From a checkpoint of a small transformer trained on Wikipedia: MLP 512 squared ReLU.
Each number is 500 + 40 x the weight over its row's rms, rounded and kept within 0 to 999. Layers, rows and columns count from 0. Numbers have three digits each. The size before them is the row's rms in percent of the matrix's.

# layer 9 MLP down (transposed), 512x128, rms 0.233, rows 95-149, columns 0-127
110:591535500509529455424450497498403453468496488509447524445522490487443504576489572500477536449511490512539481540552491545530469580454461490539542544419476483496581466456424577420464518504527497478538541569547459490475448476470495545483478538520477492503479475515559568463570514463563485483513523440536544463456497496478514545517479543412490525487501498553506510519503533502510473415477
093:506458446508484500507562489528538464523507478638504393430544503538467522434557509442529482475496514474486533548548581536560476531495555539490436504508510538442514528566486476523545537514517485464477442497533465500545468579448462581517465505551546550485549535535547519461485554517538456472486427473473498534499482511519530449512461540484496530532490485506505566438505480537603475525492
098:479534475498523466514474457430501463495562479496456373562426555566465468531512508571518558489484468477513509465476564501511433578529512495473556480494523480497495505546509565505515556468531550475530470520495459541549561595461441422529494510498521519468502459492543448532504456437565476468498527479471534546576436530492516511440479483500555495512447542557569505495523553487527435522459
111:503500484515486560528515566547455531543452544559483523489502553475402496503486500562496500484487500483531481578448506523490445494519424515481424445454459450540650437432539582473472501447523522486473556524485544491563518536511477514497474488555543496504473509529523505491414450429517524481504421495501525481501549516555511478492479506433508474538526502500512404558573521494477470479511
099:488511505537453465507572457478561473453469476521468463441492456497492497533460478448488532501586472507481508519488502510546436547504454485483493481590522558505439466505447470623513527397494498543517562553447437535443501499535471534440506513455495556468515568520548583581452436513544507497491432473478573457446479455522515482490453488529459503524512546518470493453529510504528530449536
103:480441537487504523478482467490502524490461511527539493537532536419501428476473530525511461416506561560465412467479523492447477480574512452510484424502510484549522412417554468525501493478446494543504502481560515500527528391473528576540473525536504484529493513482519582463443474511478485474535482568540425539462477525509528505541519528548552516493463397499542452442542503552503462544450
103:518532537423482504404526495486532543515521526487510525482492495513489494484525540543445488489486507461469423538560502479558515495418499524524563506472529562478495561567422547503502487415481523462552515524432548551455506521444458406548476531551572468522467433431548543504455506518499475520520443457511505506446466538520463503519461572532603484495495437550467491490540529492448493432490
104:513516480517499470453545519543440447499448564575516498500528504553498508557490470502473507443432489485493541510515611421485467462445489504481544492533525554519465466546520497450484451500528482464523490507494493421479456589491465488513564459457546492524532492595543435469526478482543448463556535424474477513539481470491507509624555499486462500552465470484503498570449395521508482534519
098:441499518522546477522489512579507493548512490518503538577541487432438504499530445525474530570509431499475471455494478472452526452568488550472486571437472479497496481514540540522513472465460533560491513456473474470553547465471517451432546506546543464472539474507517473495598553463448477476523461393554513495454541533467477461536505523552449408507508498485473461496532415519420424469519
092:497569532470510509480519501531466439487478492639427510543515586470502525473492491492497500517506476487464456529532577469496568496359490509521475434479533471493450498450486572451500422464504470499478574540503474539493433505512556547589492508486514474460496506463481458574481582499540519464537496553467525476502442476517500497509436486488443457492544471500439497515424497500452520516538
110:474496500537552501492528473512478497582413497543504463549547538480489518496525504486576508470526491468451525522487479501493389515446424449543478503415490553581486491529458531445511499443548476499545507481557511492513531509490509498433534457455529524608457452556488500475514530492535372493490539488431512584460500482459481458472475502553544491576534500552496447514507472444473503451455
096:507492523562417427549544525527408531454504411450471474521483455438499558564452506449555503602417552427533523488534509466498490492491503532507535504429503461473555546550451481507459524478551518452521452438545491503514478571510535441489465557541525454479454489546505509525557541492541475534499492544440487511526513517530534577484530479530507501467486466516425523513546524567506491510445
102:514451549511511537429451472482539433524554485618437524465518545491530521510466520511482546527340520550504431456494479535516501571494545533500570462505477475469475445527469506479528464518537467407463538487505541459428485531515482537525518511486473547545488579545453506431473482544516516456506475541493476568535496507534562488502540509490577548473515561502466528502490558530505525497466
096:405530476473477505478556526471528554563397543410559482456507488425562455467475511512504467435508452496567523560465543588500473486549495495437477503472574490555460486481542484598533454569488454561494593459548503492546534463471529547533515492514448508495496528505492535465523513461486458519509474520523485560531451555531466503470492478500521537549563524485501540518514450487563530513490
099:497487466548529484563533510506465492470490471577502440583507517548508574461483519553514564478441499552542458537526436482458507429484507497497501476471518529519480488491559566417529535527504455533494574455501473579537527489540483510546542507551471463522523453449501454475548450494407530488461492469486558533527564493545534474523487489540502456543492600462490407513527396517475509483438
106:520503524587561581472564508511486497460482511591517550471501524503559431527555508466494548502558502484545487482413471505521553511451469500467541523539469482540522524501534548531517487460440626467469487488485488537480558511529534550554483509489489516558491485506500520562437549505518548521441508466538516538530473466486544487517520476514484530427510483468431447570603422469432436497510
111:455494503589465478438494496481562513511502507481548447555448545464503448483559443522525443472547479560535445578497528495500429509560465495511489536499382567456466462496521536551472479544459499586505536519567530496538467514471436505482479460503507481493437544504491514520505439465480506462539556520448564531496457453523514487545501442427479533418464516488553524563481557542543458517534
110:510422550538518476574468466497510461455542578522476514520471425523487505428461527431482533554495456479561495491556535450548536459425497462475574472523481452496501498549522442466553465569488424508516472504572508428472484524462508439492481474507424548585525487466444503489531519451515521514468493515505488401560546504479480469544400478503529542535515504486538459499442486487464491533453
098:478590498510510565480513500458416517487493465494459460489545452541465458493468597457613457450478501484482476478496477526490518441519532606502490553504457462509453468477519538443492589555420468524529480531548479515508454438561484452498436574503502558529538502448500489467514551460473519501507499467498469458507498563447501524551520488551522527504567485475430496516499493537477536555587
103:502425537520546524503489538488563447556553477511516558467529467525503515584520486477583522501482538430529474490540454446532502500495473495495496493439464518521530482558589506499569512489453523611396493501466520517551474539527528489431472516515543553442532478526494468537469571462507486483515541455498509474540471483449442597443492458540543505486504549521548565461492476467576518428509
094:541517478491506519446532498546517527500598479549465497611485497530499586513498467515473507483500532522549524433441503539548532541542486501543472516466597486459450496503454474517502521452486469491544514429572555500530573563498525517530435460491515496552526464523480497474529519490536518447536467481520447512508544512563476517485437479565453589632498507570514575508510485505450534471464
098:525524440541446485510578575512535510513474406492504483499511458549496506531539544544507565568457493521484452503431483555501517543556471414477473514591488510592539512441452443521452479551516545410494481487441460512525534520477565465501518451452491528514547519551477490562531524492498586517538512472459511447517466495519535448525499489481498462508529518520538498514440587552573496465546
094:539472574517489451472555522464549494412432493524467469523488468514470440565520498477569505537438472537494487483464510464547542526519519579545442469513522559476462507549491500534550556588492505479445518568532499448420443539475503526473513525513567485517532503526529494472488521409502438516453478475438500447524553489538507461428444463539527578560500511490528544540423554477492511449524
107:487540501491533456501473469483473494464490476507493433461511473535523513532501474379578478568512524484532540465544512467434514534510450499528510520487460583546415555497472521553521495499505465460539505505477492465511480555414545476483509517461452452489389509465453551487524541463512559533478501382588459477513509491506436486509510491503437485534510487575438434485544430496500541472557
098:467495576518457503410548520511466479443467485461407513451468473552437559578489396412538497547529439530525501522502581502461496568550518526489544442527528458454502544544454468468517471551499471584459520419518522476560456481446522544533500463472533519497527474475486508454469498566528532531504506488526487508547476414531544512515437487497489513499532521545555530511547474506533528543469
096:496399517533499550499520565451516492547514413488415516449517436549480515497507476525486466386481474492512500508509542516546488380529490484485493466515537498418444512545479477510489525477487446558544487523521517531486471530511532477516516467480523526518450486506480513403476574468479422513456537540488410513522501564474586564498536474439497498474562530476514490466520569552436497484540
087:522536575513460494522541476450517438507550449566554520495473557473517534487485521461499450480535467477499585483493474501492450506527527502511425478440477515479441539436460499560427493466438434492412543451551550523427579436487462473499495401538556520480477453535494441516542550458536494519487501542478514457463504554473493546503507498428480491460531546505458458499454504463481565441557
087:463489569526524509442547489514509478451510496435568554535513612498521434508456540464507454429545485480557536531544550566541510543527503496531498497511498471461526569484577463492494463583474530462463493500592445537476485467508512439508553492509434423420545529449496428505518543504481451445449528490527440510493554477535519541512506452446513504499586515489505570501499444477503512529498
115:543492441454509582547492530496546497483523533550513508539581517438468531539505462503476537523450575479555483517496421489531485561449548478484485509528600492486516563556571543473563545494467504539509523436451493510422438538465526533548516485475496467496483532430557460514537533571462515474553507458465527448477457483532509513454442574544516532603541522462499564531535479515471503522496
094:494590469545438490456473512464507489464471490487526451514467440474545538568459555484512533543486489485533508509491498574577493522472571505465500467542534504620481441553517488586503522507480477523472529545468529564519515563567548480580556535473560527486473564515541507508497521436497496492448497427406520477488499558470523488453540455526529472440478534502435570448493504499564491489469
113:524486576513508506587478525474489502494453507538477471507523523485460584504438499503492543449521507560608516442537476409451512533460458508483492506535527516495487561416514510458562498530555484514521508450591455496522577510463461548505461511486572524505473491453524476541557463408527499518495544426510445444512549536488508522487532526450472507504414553577533496506475495462491506437570
106:511465511496464494436458527512506458515536546507466470515534601372514535471502530517545450528542460512437472475458489472539586568530445518515490542481525475440441519506446414509562471543554508536514506480527527523534489483532430541516525447550570476550490517485463497497524518497463487469490446540574436486480526473574449453511465454542517490556499501522523410489436456511486554436504
094:530530419479485483532526495495467515549434560478473484546443565472546575411487527489467499506555507451465417544420582521546462545461522530531492491525460503515490479486408501536550494425520442456514431518448504474472520536474524520495480544451507543547488457530485571480570446522527500478477533498551472516457528480491482489473573557481566523416470564478473542458438528527498473526494
104:475486484505432478557454447506451529506457469507494469521518483489484452482495541487484550480519470511506479537441461494465481541482446553497478474500433451457553536483536524484521428574499497469459538509551548438454503481409494473450460449482420439539500527426503447497521420461545503467500481511573498588403487535560565482532532454457481436522404523454480498471482432524529519538473
107:504575451516506473474513488551434481442511445494518501580522489478476483536447531515498510566459524402547463518530541480494431496560580469521465553502493532516516495460523538467426499564536520569469542531566524448489395490527477456516508461486463548495540493495458524543568549568431525483524522439571491541508517526473488467491499499486479564501446503571461494499435494425468477579499
101:457548489488492605455459463569486493462478458518420428460514508497575489523538500517504510444475455523479546486476484501448507503562508434519512448555533519494491462413536478473503481571419541475509539492483486520484489522494465581380522506508443513486525508406485512507496458555494559577476493476404439463476559493537544525576511478503500468491482536573530534508538512518503494555485
105:452511435488614487516499499513487432485470519475504473553512521552507474470444519480501526490476552472554391579578532517486449543441464467489517499483476490520520471567500560569497573502447499474532486477480527567450401462503543534584504534488483498442519538497460545520507548481537552490500519569442473499449498450455508504509500487490494477400463458523514504579456473540458559487469
102:521508522505460533563483500532503445561507556606571455441522530491544468452460474426527530522488557552456540515479503488435553513514540565485485494514493517455584489509508485551482472479456446563455488538459491483538490482456480499514554595432525469569422500476541522558480514521498439492511472505491521436467480487494489445452506451451486512507467574446513539533450437443495599474490
103:515490461494469528522508520535518522553520591519490523507499543516556502565526489519522440584529459507571426495513517529526431505489512542499540543488476496474513515565496479460492488531478497448499496546532579582417527476549535462560557514515489502460463479506534550444449531497455554498539505468546477578524651497553561512495483457553463495480501456450466540521505546452469593503478
100:522588463479465557518573477464448499521519508516566433511470442552567496507489502504499502475549541592487539560579502502518470521503552479495417484520512551507434476428465521512523575496541482501527527465585461474453476482501560490510462448518442452550431540468497559569428500499586529483482514456482521429491478513474448481482452461512492543493518497558516480514526469551585472461494
098:515457517544508516503485521507585492480493507596490506501369490463524464454467527457451522608488519455520506503465466544484556539555459497481450475514527460460478513522541468509447539497520535590516561518581462502539554433455475531453515499435521506477425494486547528499473481483543474451541468504484407490497496474531513509491518490540472554543449447457517456393475504439444538487498
093:559458620510594496467449409553479505478489497480510482562503531473565461575554601492496474563470595486523484465487460474497507545531472486513466483525554429490479460517540530524525492511551538513507480497587518488447503474442441462455482496562534439481494501457511471435508434498515466549525500507536498447501485536539466571452470459539460555528450470488448483511489525494461479484555
107:457476498434493508588471596513573422516517503517515549547535507459550530405490501523496520567409468448530483494461544524525486554482563489544497459508482477472472472547504526500552538560458515504517478533438494469518467529498522525588491540532462477544561507422510486472532478586471511502458466525458533504484465432550511521520522520533544396460562524517495539423502502522537488448553
093:503462523476487491487509513502500496495469481451543463541511506492530520488542534546425513491528463530559529502496477519529451427513501437450415456489572447441541505443538423572512503554531422418508523543455448487481493499532479503495437503484500459458443475544483503522515523457497608460431521427550450491485514556541533470521534406512570412487523543514559502499514472455484539426498
113:430505509490516492489529500478482455473546538559491423467451551532560519489549570504580508456518526531509549487449556518521503511447484568482548475462507559450528439395520448526440489455479492558489487583531441489473523486492504450490524508479435449493506526448489500525492582549555460444554488449499562602522493517468480510546501509544560501438536532545495510490584477503539540472537
093:487525451550431489565470461470526496553437547569524507607514535515554453505454477529467484498564555483471495518499491563454406431417450487506481495423474512525439473521503463462436425537443505506450536522530508454533453497501455521470532478476497478483467489468522479483493498532533491448509480485532513489477545538502457510558497488435458485462575394449444412550523495502505490454528
103:519488552478493512452576494503535535495504544476440494522519439487473399525470539529420471500545417561510427445506460531478487523496535474495403500513519515489516475514522496505520450445579531538481546460509459526592469526452558511525460505488515430544430564493498557495569466479561530550487553549478457459468479559459481600511535516474482506466517477505513483553484501442433466446514
094:511481550629503508449562567490493468542501500579519476530575505549452494501502466540531474491449524443485488579522528572509432499458486467522419569440531484576525479500476484509508530529486494552445522501531520498558454508478474468516535519490578472525498507531532522465422520499479497557529540507452479488535487578547451469502465555533452461565564520536455546462431473517489509517418
090:536506449461490542452523479554471473453539458545448476515534445430447524466535466531508490520461512496502556490506526494521498475477530510502477444477483532517483544548457464558441514504392464473526544533482544449513530495488555505537565439572513585601529496480509551479479520489482420521503529487525540438508501504469473445551501500420601515544592446508472438536482485487472553450562
106:502481504540535564525530560497470518479436479499557553528529528510539523466544427512492500544514459511506537432481418488522518428446466494474486469503441516523539433490462540463524483494478471415456513456489510447466492435531442502485540501515445504513504448512461496479463581511541377499610544447532491489513505477527449536504551552590464485511451497551484454442459545501580511539532
104:475609514400503458444510467559406492502515439458545490550587490538490463513500516490543536445427519499501474510492495511491540529494533496452516526493470552535551548522444542506529445544496468510517518514453497562521517515507478451562532443489531572529594527535526503425494402513513476487479486489504535600524466481570535505469497473518396491496526437475555476497520509456511499456505
092:464464542500542491452544479468533561521413563500463457527518596476555498503517495551548497566561453520528421448535559503515491549529486523482507406578477491505475452535498503542524435495499512505447499500494525491501518494551502416567533504447462469521491474518452533525500534510485512509519567531497580574464463497470424544489465547482501497572436521534512468423426486524434444465508
111:548540439486478455516473482518496476468441457472568413528398407532505511536507438467402504482484509554467519498451470462477482532523500544469535415470551516541503525489504544555493444483499466501523562498512478477494564436510452477379551510434441524516535520508487590526473506545524500509480526515502497555494472438528461444440551476559471508480469510532419543469481529481490493493473
098:468477468506484456532541515539524464557472540461432580488435480484540495481531576530507511483532475471534462552539517549482516398524498526485471492495512513499536510420529490612480441424563539541544531504454430481495502477561433484473522473578533483469516501459497547507473503500441473513550522492490492453434509422516458521543565455481533447539514528485398549440485484560503534485551
103:552452460530541538556459523477509489455487530477484528439506470479447483544482523469510445426498500493472520498481462526510502541496529487446474531443537501508425431492488472495508464559493478482449497464489469464455453577561448439536447483545505498491437539522428454546553574524553477487576503520531502485497571527494532516501590552442488546440476501497369412469461554513533506493452
# layer 9 MLP up, 512x128, rms 0.25, rows 96-149, columns 0-127
096:546456480513479527530456511476445504493588429542509525510538535454528491508553483540493446442487524481501428479584530476498464562497407518468464461424496526518548478472535567576416436474478497447459489572496501508450523419566480518476549511530473501503507473486509547536482543515519527525500471525486443503478502500488513530462408570539477457492528528536454450512596465408461512466515
094:554468521582479495490480469487569539538513551494504473554447463540448472489494553457520457513619459456543488446537445527487493588526490461478491447495530425463535517452609470562497533459446469436483448483524457406466473452538405458519461474495467521467453464507475513490521506508484506572503443495469482535527508504519510506546473490498503562473470555525463571461447487495484521525448
108:463512484567456566466525566492475536543520485423506506541440526493459525546492471424467451524546572569463537610465498510484468509497406419448488422460512529493503480474525479454506537449473489472511474520490506481527482505539443539433502497482513469504463524418520495417479509472558475518431466520439502564497532519495510511447500529504447531419487392580479543496509501485520517487502
094:397493509474552543546460484430458433507544498466470501487514550500482558553487518491479473519528547481549570466601495502522454472475490513514486532512440472562487562538582532497491445474495457480534453501560460466558529428618503466472530558482424495567456459517440569496551508513500539482525520478512491494454494503499547477504422459514449537481456555484498536446530514484490444448504
102:447536509404436499537568560557432582471464475478476476504526506473509525514462512508527432424447504434514524560563567512462494504469507475503453515436494482453501449515473461455499566581446475537597518557503441499437529504491472508494465477532501443550452490484522493482487493524491510469566465521468516540558524518507541445533474470471553469514454553401442483495542459507457488513448
100:542558551516499465507453521536491482625519458456529436486475480579541505474520448532556514491508511451481472526472483498501487485456492549499459506509412513461473557409542499487464427511470489491523528504584570550471484507533488447553482509532534554609477436506519494545541475505435508471547438518504472442533454468470519532531485510568500483550468507443423531553521451444517473441506
101:535486472494496441563523549519489538531502481526447517496535550516551504572505498474445478450482449451565524448503429479492549486494504445491518517543435511511429448543528517524385501409492468557565544498492466534463398514461516474460489536529529534533569432523545510445493531491477498442447440456453483529494471495503491513512459433519479515470528488453457513538552514477574517604533
100:503547497468499537463476503488545532530533541479595507475486550531500440520449497577483514453523475578478540435446473507569501434463562563433488549497522541418488560544448430472551529489554456535550465438477473514487467532511509475452535469492399493508501466503551541507482483478520444527509557534521444519537521495492484528464481439553541540586459490475425435469506476494486427500489
097:552501553457548542425512520480541447501452509498512397452486489458480537521460500520457463502521433490545551549513456521484515492468452507491541560584415463513494480469460435517595436435481517495520464521491572482530485526484476550498515539512479586556496501447510464485531514542531538510527460504550497579520481469466495569475472517483498525530520465449403497521569559513404533503462
111:489492536497525485461505498460506466500504428533474427530502567452509470490461413566438544436504482466514558474531491464512435519469449516519408509421469504520501490505400529483531581495462542516537440529487481417519484505591513544461445481511496487422413485502595434526430481468542489522502519518543546497556520465494509468446487469475490469468539537493427536474462465464511515484501
095:386415501405433540477541491479478458455605475520400503494468507477523545483545539494469521499501528471520468492477453515452543571525489509527531473522440584561473507521469538468552517518470538451514519464449466521472511518570511445497471529539471572534528452460534474518516451487437441495529486562490525456463529579425494457441468513480528480488523476459494461479525535516483471530443
113:529449544494499484553611428515537560455503437462502507431487503474480454526441513547525495462515549477514605508520529508483493444480509548513479475465517509504445512505504489475521463521518521560503526501485553471584526494533495389522471462537518473522496430477405429534512482506508455602486466548518498501393482507551557475461567526480539505475531463551421471484530534508503545469488
099:449574507432490450543469500478491435503495568515555484492463589491479437492468464517459489546518549584506480550516443555478553546539545551475455463455510518509494490515466502455548516428515558548536483493563469497505437474488467483560512459524473445518496415477474521457529487479433473504505479501454444560542560486471507484474456497513588485407466456514539512537492404562455481535482
095:506534514457510491507497475465537501501567504537465523552427497492513570505560506510486519408498508567521465539464445517543424522474463515465446529512457542600471537431508503464437481525529550500559479488538497535546523502506485601429467545546474483520524478485487478485547445512470513496513485540538559358493464515537493458478548505448471475438527487505560481534556441547416533489483
113:500418475464527512531503489534496506539562437496535555463460544601549495557557482481532551462567489483508460485483504446488548490491522483518481492508511470460489480552474478442452492491571558583551525509478408519530458502471504495501449506515537527590491462505454500492464503506499507561462502561573540460576480423433480491448484540466476476430553502468445470496613485512486432491525
110:513444558522462562497528427513509441493519480517528451497430545531510520504480560449494496515518455550535516568554545499516452565472526547451501497417432543532552450495518496527485556478565520528548490453518484472440475502513508417559503512555472552437496519454496549424506525438481465449539504511502566474507502553517499483565594484437479499489491507515426483476472595454532565462500
111:508466453476496516535436520467460463489484566404539450459469572443584547467507509553492519510514420470493641458452522517433605503534497516483472547474502450484467566516469560452523567531450481478538513515486423475517475437481480527551553500488525520490504508545469514487524525526473499468487510511431505420568493490505527467555517528517462470506531487500497524445480417552493485525508
096:409479481498442506527559494494471513480494538413502524513445493454525472503411515467563508495511504404499506537512579499477511499499503550478504542388418465419458471526488552470457510470502474514496466468580475534427483461493565469446520528428482467517500539481510455530471546447540441521583471509498489466454497431474513558439511480497454520496533464528473537446465493470456577464515
107:482510462523557462467554464431448508544426487499488433527509525529532449533540541517511453570483537537437513527516410569509515587489475525520489461593512534477488535450517438515504491462510535448540512589515512503470510461513543518500577561500394519537532593503528419543504492475479530523480483518421482518493515498532462434526440513485525483416511497503474479508493507578494487447476
094:582545469490472527495470520514481507487516458549470540585481569509567562496501476507532492456523557502562489502463459486505493535508494527444497562490484474473488467528483485437473502464517487492490581602547570458431471557563554509504567462521469507459516487463515540557435549433462480514610480483452459532517494465506496555530537531567479485475528566468530509578541505457422534507448
094:505499518455498488444569495475579514514538507475470519423528432533546474469527546465519476494456485562553477440429489580501518447516454506532476549438461469461466557512452476473489434464527552368511519527479506499481470517559499463438466451543534473620502490521521482481558479524477553432489510514440504536475533489463543479504488491518480512450515499546508552487579558508515421465468
095:541513585556509470498496551525552470491524358530534522518474495408607525476508465522498553572506473470429488424481522454504464518572502471432544531501549519505475564532479515481528502526483524503563524518515527437517514524490487477416553535583477530429490545453515487477478484482470470538498493460433503517532451472432509485543477507492487523500538507460468509501505465565571453439542
098:546396523482398486551492524456602504488514484564470528455493581507494543447489529494551474482480536521478463490495426471492557563477474498478498533467515527572491500531498503542478506496540443503461493423557528436527488527435488443505562518541416512508421499527454506481566502530436583517431424460514495500548528484539463508426536491490509494466485498488454453549501527432481487520488
099:488531508487527520477538545562503369411494523474516534472473559448526468572496489526546524607516487456504515572506455547462493501477503557488567446514463482513492486498489478465520500513505496490512481475494490472563530433490479537516516471455528535550545520454496544408470500627431468521499524503527513462517516451515507490486443465443530444506517556496444500461521516440537559387505
104:513476431560439457513454518488527480520587444565457501428503466565522453476477459540527485530485446490569462515497446533536489493496526543530438562496429513494458508529514478486493457419502425512463479418542470490507537400497505446599569464502471541533563570444506546489474451482477491486508529522593495517508486541494528472455514474495469486526492594535460527494475474497523447484492
089:546459467515561489448506404479489445551524542474518477539457580534462520495512571492511494508496555449540437535495519447532511500536516527437544529581486476481436519474479528459472467550463471526501517484457452526545451573495506519496448456580482544468514571531475530506529450481520520478521396515457493529517479398454569507465451562446486480469504494415505464533438523471513509470438
093:574483518488411450488517504451507525537496524519413517498470532521435427478504514483474499477470523543449490415510476403467457442447446499557498576524490532611455466420505535473483466472539463578516420490527525481559547558544436497483501546493490506516448477527507565520473554520492450476512459496474487551584560484484538520540490424518489506495475544487528487500529457510448511515465
114:538516500444449569449475502498529485496505509528561502420599471441585542546560451549621484451574522536531496541536451524504501480467453505480485555530464551495497493466455434467412445462535584500537517485522513449503570550481500536469490516502555481521471475469476483530518532529552495490462468481484489534536513533532518490401444515592458462503545528546513520518496493513540517466492
095:456475472524458462494472507468518453560476528418490536529537481483501551512508564573546508526555486466588549476552496463541617477527463505495530451513484439542465481504485584505478550460496517538481513505512512575553487539572494490496505480552391462462457504484515527497460519485496519453541522482501538511417525458506525514490482406584511495480543428465490513392509451471495529455478
098:500439483503566529554475584441501488533461525544551466399493503455491517426492548459544474474549493527527546490586392467476492499536493473525568564512487534577471480491469532522464438504489478476524498520498543448570568496513500503558468505535515511510488438468496478475534523540508567511474470469540529505560544551474559559419567543550518465476465491448476516576475522504514438466483
101:461462581485460504418494523507467502595514501567488536483500515442405443434582568489510485478523471576489537480477443535478503502512492521473508542469497562495565523481557532498468562485500464475507479539565482559494515507562443480479488544441488512527531517560479547492537552490495604521522491557519545489515493568454483421480451416563529478537480520448478510478513538449513547464538
096:544465484472471551558424517498452442548496490554505533427507455529438559560523429546524478426500452459453463454486506512503424499469498439486494541463581545553461527520485509469545502452495524464502530488478509504411478483481521486519481540542483512505505543513448462501482521507494548484439529457522489532477502402522557511551518490521445513475511456396428544494534525590497457537406
093:453565457484512416518539495533511507424508386557530473449541531500465483500561467541501552530478508419540514477493530458521488504409448516479536556491487443536470541532499520583507485490577554528482469519454431493421526445520507496526508507484516482479557487510527547477472461451486516450496488538517538516556508478535503466551514539475434489481429530395514455535491452537496425572532
103:558393488542485553619459555485481445551536501531517479482455586520475485495510495538506529432511550457480516565486481433526563504443528433510499542457490474480463494527468502456441482523528469500445475532481547521472461513491462523565500477546473535509534464530541507517541548470600467415455547518501460471533514468550524438478517502516573521505515496442472563489440532544454498472570
097:528450482499558507498499518474427459500405497480442506442495516465504524548430483503467473505491530522392488480471502521517490458497521482526474483540431447523468484497500497420531460466483514423470523532524480554532480541492481494537516554477443565478501520466548462571501446424510549469435462534405472444555509541484515533508504475513517469475473521511571551449491378473493529608469
110:534518407430603562495540493531452537484515582499587479462514553460514522493522486525538509476494486497453507471478465499495494521488507480549471512482396471492502504481444510461552555457480559466566514522482485504551533473447518488496504507505438588534494517481487506529539474505475520472502447428515537566530511520538545546537460511413477439584578526486458496506538509503538605553438
095:479426595548488547551527481464499409541497459428457517508473562490491480535518503421473498485498469491558498533528511476482477466486492501486463526476480504467476533535501498513452471421472471494421498459498567454453468553553471547558499505531473533486493457476520485391521515536557501468514394469549558485491605535477566501406473490515519473553513515516496586516469531541498525554473
112:488457468531417415532513490459504559511529481490551485422472468531521489544518494498522532506428464488495580503502466461468507492462427488492570511522496451538472524548519534417491461561484494460491500563534481447421464448468453528547573512526477471475464461535438504515486443524511455434510484478445451472541514465529503449465487490504568613494504492566492514461469538437418468566463
103:513547463472507567458501533467516544548526517476483485481463432474453497526519534535477548489465501447429495456569485519522527470533618530516437558545433457484442524463479455444463470527551546435573538499533444518468502520458417531466484462518503474482567491444493551534525492461437491446468499477502483460542454523597495479564534481540539513568466570480506504494523484547548456561483
100:552496450471567427511497521438512576502511581489501459446444614527494512483487452522529516507480504512542430511458454549485478527498401556518463483511464464456495515482501477552485453520479473497506501423455552512497564500539405611500445535533502521512516492518556458526529536483497506472447457581489544502522562520497538511499516528489486518480506509463519370510560459448510486512528
101:536523439463513516408492461502490501516466443452447535524447501443471569482503500484529483551507482553467509493443496505512545591529539479458534473479422471607505559443426432471474502509602576542499549530538462507517483458481532423492506485508525536530494486438521503471531524494472449568523522491475512503472417532439472489536479564440501468438477510482521513537503447458449540545447
110:598457453530552529468508502476611469542457529468548501516472404440514592481486526538447471529627504500421519460511398523481478490531463512524485457472491481556530512483472497560478578475514558503528487507507498473562535477433451516500482518483486493422444481454511484497442522481510486540507501530564485496512503601503492519521493431477498451489534493478440497519524494554512468527446
099:452484430507495476454506551603486478543544478513499432501542491478557537539476475516481481431443500515503588525567507528465489506487416449473522474497569444555494450532523544552443516415433483527498503438496459488488543464422529485527505513541516483514504549441539484515503468477494460513523484524485478506548457609489531478423528479515480484474496435489545491556538540493372500486454
126:558491542503498464512472510518512502547556444482561456508485532495527550519512564541523504501460620503498564587497516522466521527481590489470592496437486523492467475404509511504491572565491490582509559524509478449558525491584482449493525478514496481552504563486469499490518454556521517423441529443454508507513526462481465529452501471544527503403432502495479460506500438433463502483499
091:467523503560439436453416390455481480499513557494548511536506513437410511531463520461505514465486521427464418465531470511463530479511522531460511515532501533544499493537520481626532498534548388542520484506480558462496461491510513491502513543529484525496509563478518514502476542465479493442471465554497539525521469534440479463423550444466519493443538473539516575492531485468571473560534
098:500533553479538502472463525485520550459513559468497537506546476511447496534516485508495486594478437498459551431506558564525490492428518521478417545585525447547540436470546469478603542446583451493551552467428451528505526472514480485513481498520475459509546492479456527479453488470487516574397536488443480471559493481485503504494436510568572520511493455525470575511469501472539528497514
099:583541480488506508470510468422465559512539486517493487442490541500487538516516583518510546499591489586476490434549445532446500474516482533547560467590483482482419490499468436430492555510460528449537463544521451543545444466489484492506458524497531521532554470542529498479494500539415534483495472505554451505577488588511521526465428473530477517512507480484411446545550503513550560498490
095:473514513468448527501517486482566493546512454435535466488476500563510503544516539554475497494615542504435576512474472517529551459475502585480476540556423429569468552506552506570453527520523493548500464489491491561521462515498410522473394537551462445483544530519482443495479492538518551478503520556528507494511521508548464509435461463474554485546487386559483505455500498484490456507477
103:481503510564436567496572494478451506598558535542525498503488546529479513516510488479507502496431491468522532524469476501461559434501550523534437516458500474483490520469498469395547479504472509519539438548551446474476462429550513508576521494495486549545436577478540503478490528530511434444554551430580521522495560451501456488486570493482490535469576451516415489485526456487431507509471
103:475510548478479494489421512482469501570558500435578501378592503450515475592485537509506501469526487534569468484439536498489550498442528510498474508354443498479484436466537505474511526427557510513538510500497476565442468517511475549395502553536523468512522505511504524536434546508496514432462486529453458505508522473495514455535528502518511545521489467512519477524523519455584493532500
099:456518461456504492487532529475490494511483451441521471490518464452416513523505545554449524514566536487515562504535472554485454383544464529524527525498559530499438539494530377498500489562521538566494524463540549480530508469514455539463578472470466587533497511449465454488591526572473548482505491455477476538545515499456476511502538507547512480501477475459454432415488529463501557548453
104:566493462566491474533476569566526523541463453437501556540502497465536475464513426504488521516516443503490457490538481527513606433508483477533533516454543488512546502481515515458503501424546538522532468571543495459518464468453560453499496475508595395518469417487481542536473550516523515474572459579473570451495541487512521552491502453456488504523501539459462512444521439417490482467520
095:421474543583478470500419475500527490511515469473396534555507525506522497540525457524502434528489473543567459418555485439533513497536485486438492506425554440509459537538530489485480545552487449501486496550471520472536540467564518511514547510539548414545456528432510563484489490517557591557529496488520540529522496439533540446514510524510529526470530465473447446458519531556526456568465
102:473491468430506506411504443507474524515535499515494490511515507480467528505652486465483511485559486468503531472539494551519454591473514622480511492542449529600503515498546473462489529547501539507565482479637519504495466512550531531483518477454481477497480519525557499578488413544412524505515479488493528509471538522478464503537562452483491446495460458525480542468532519515499433497521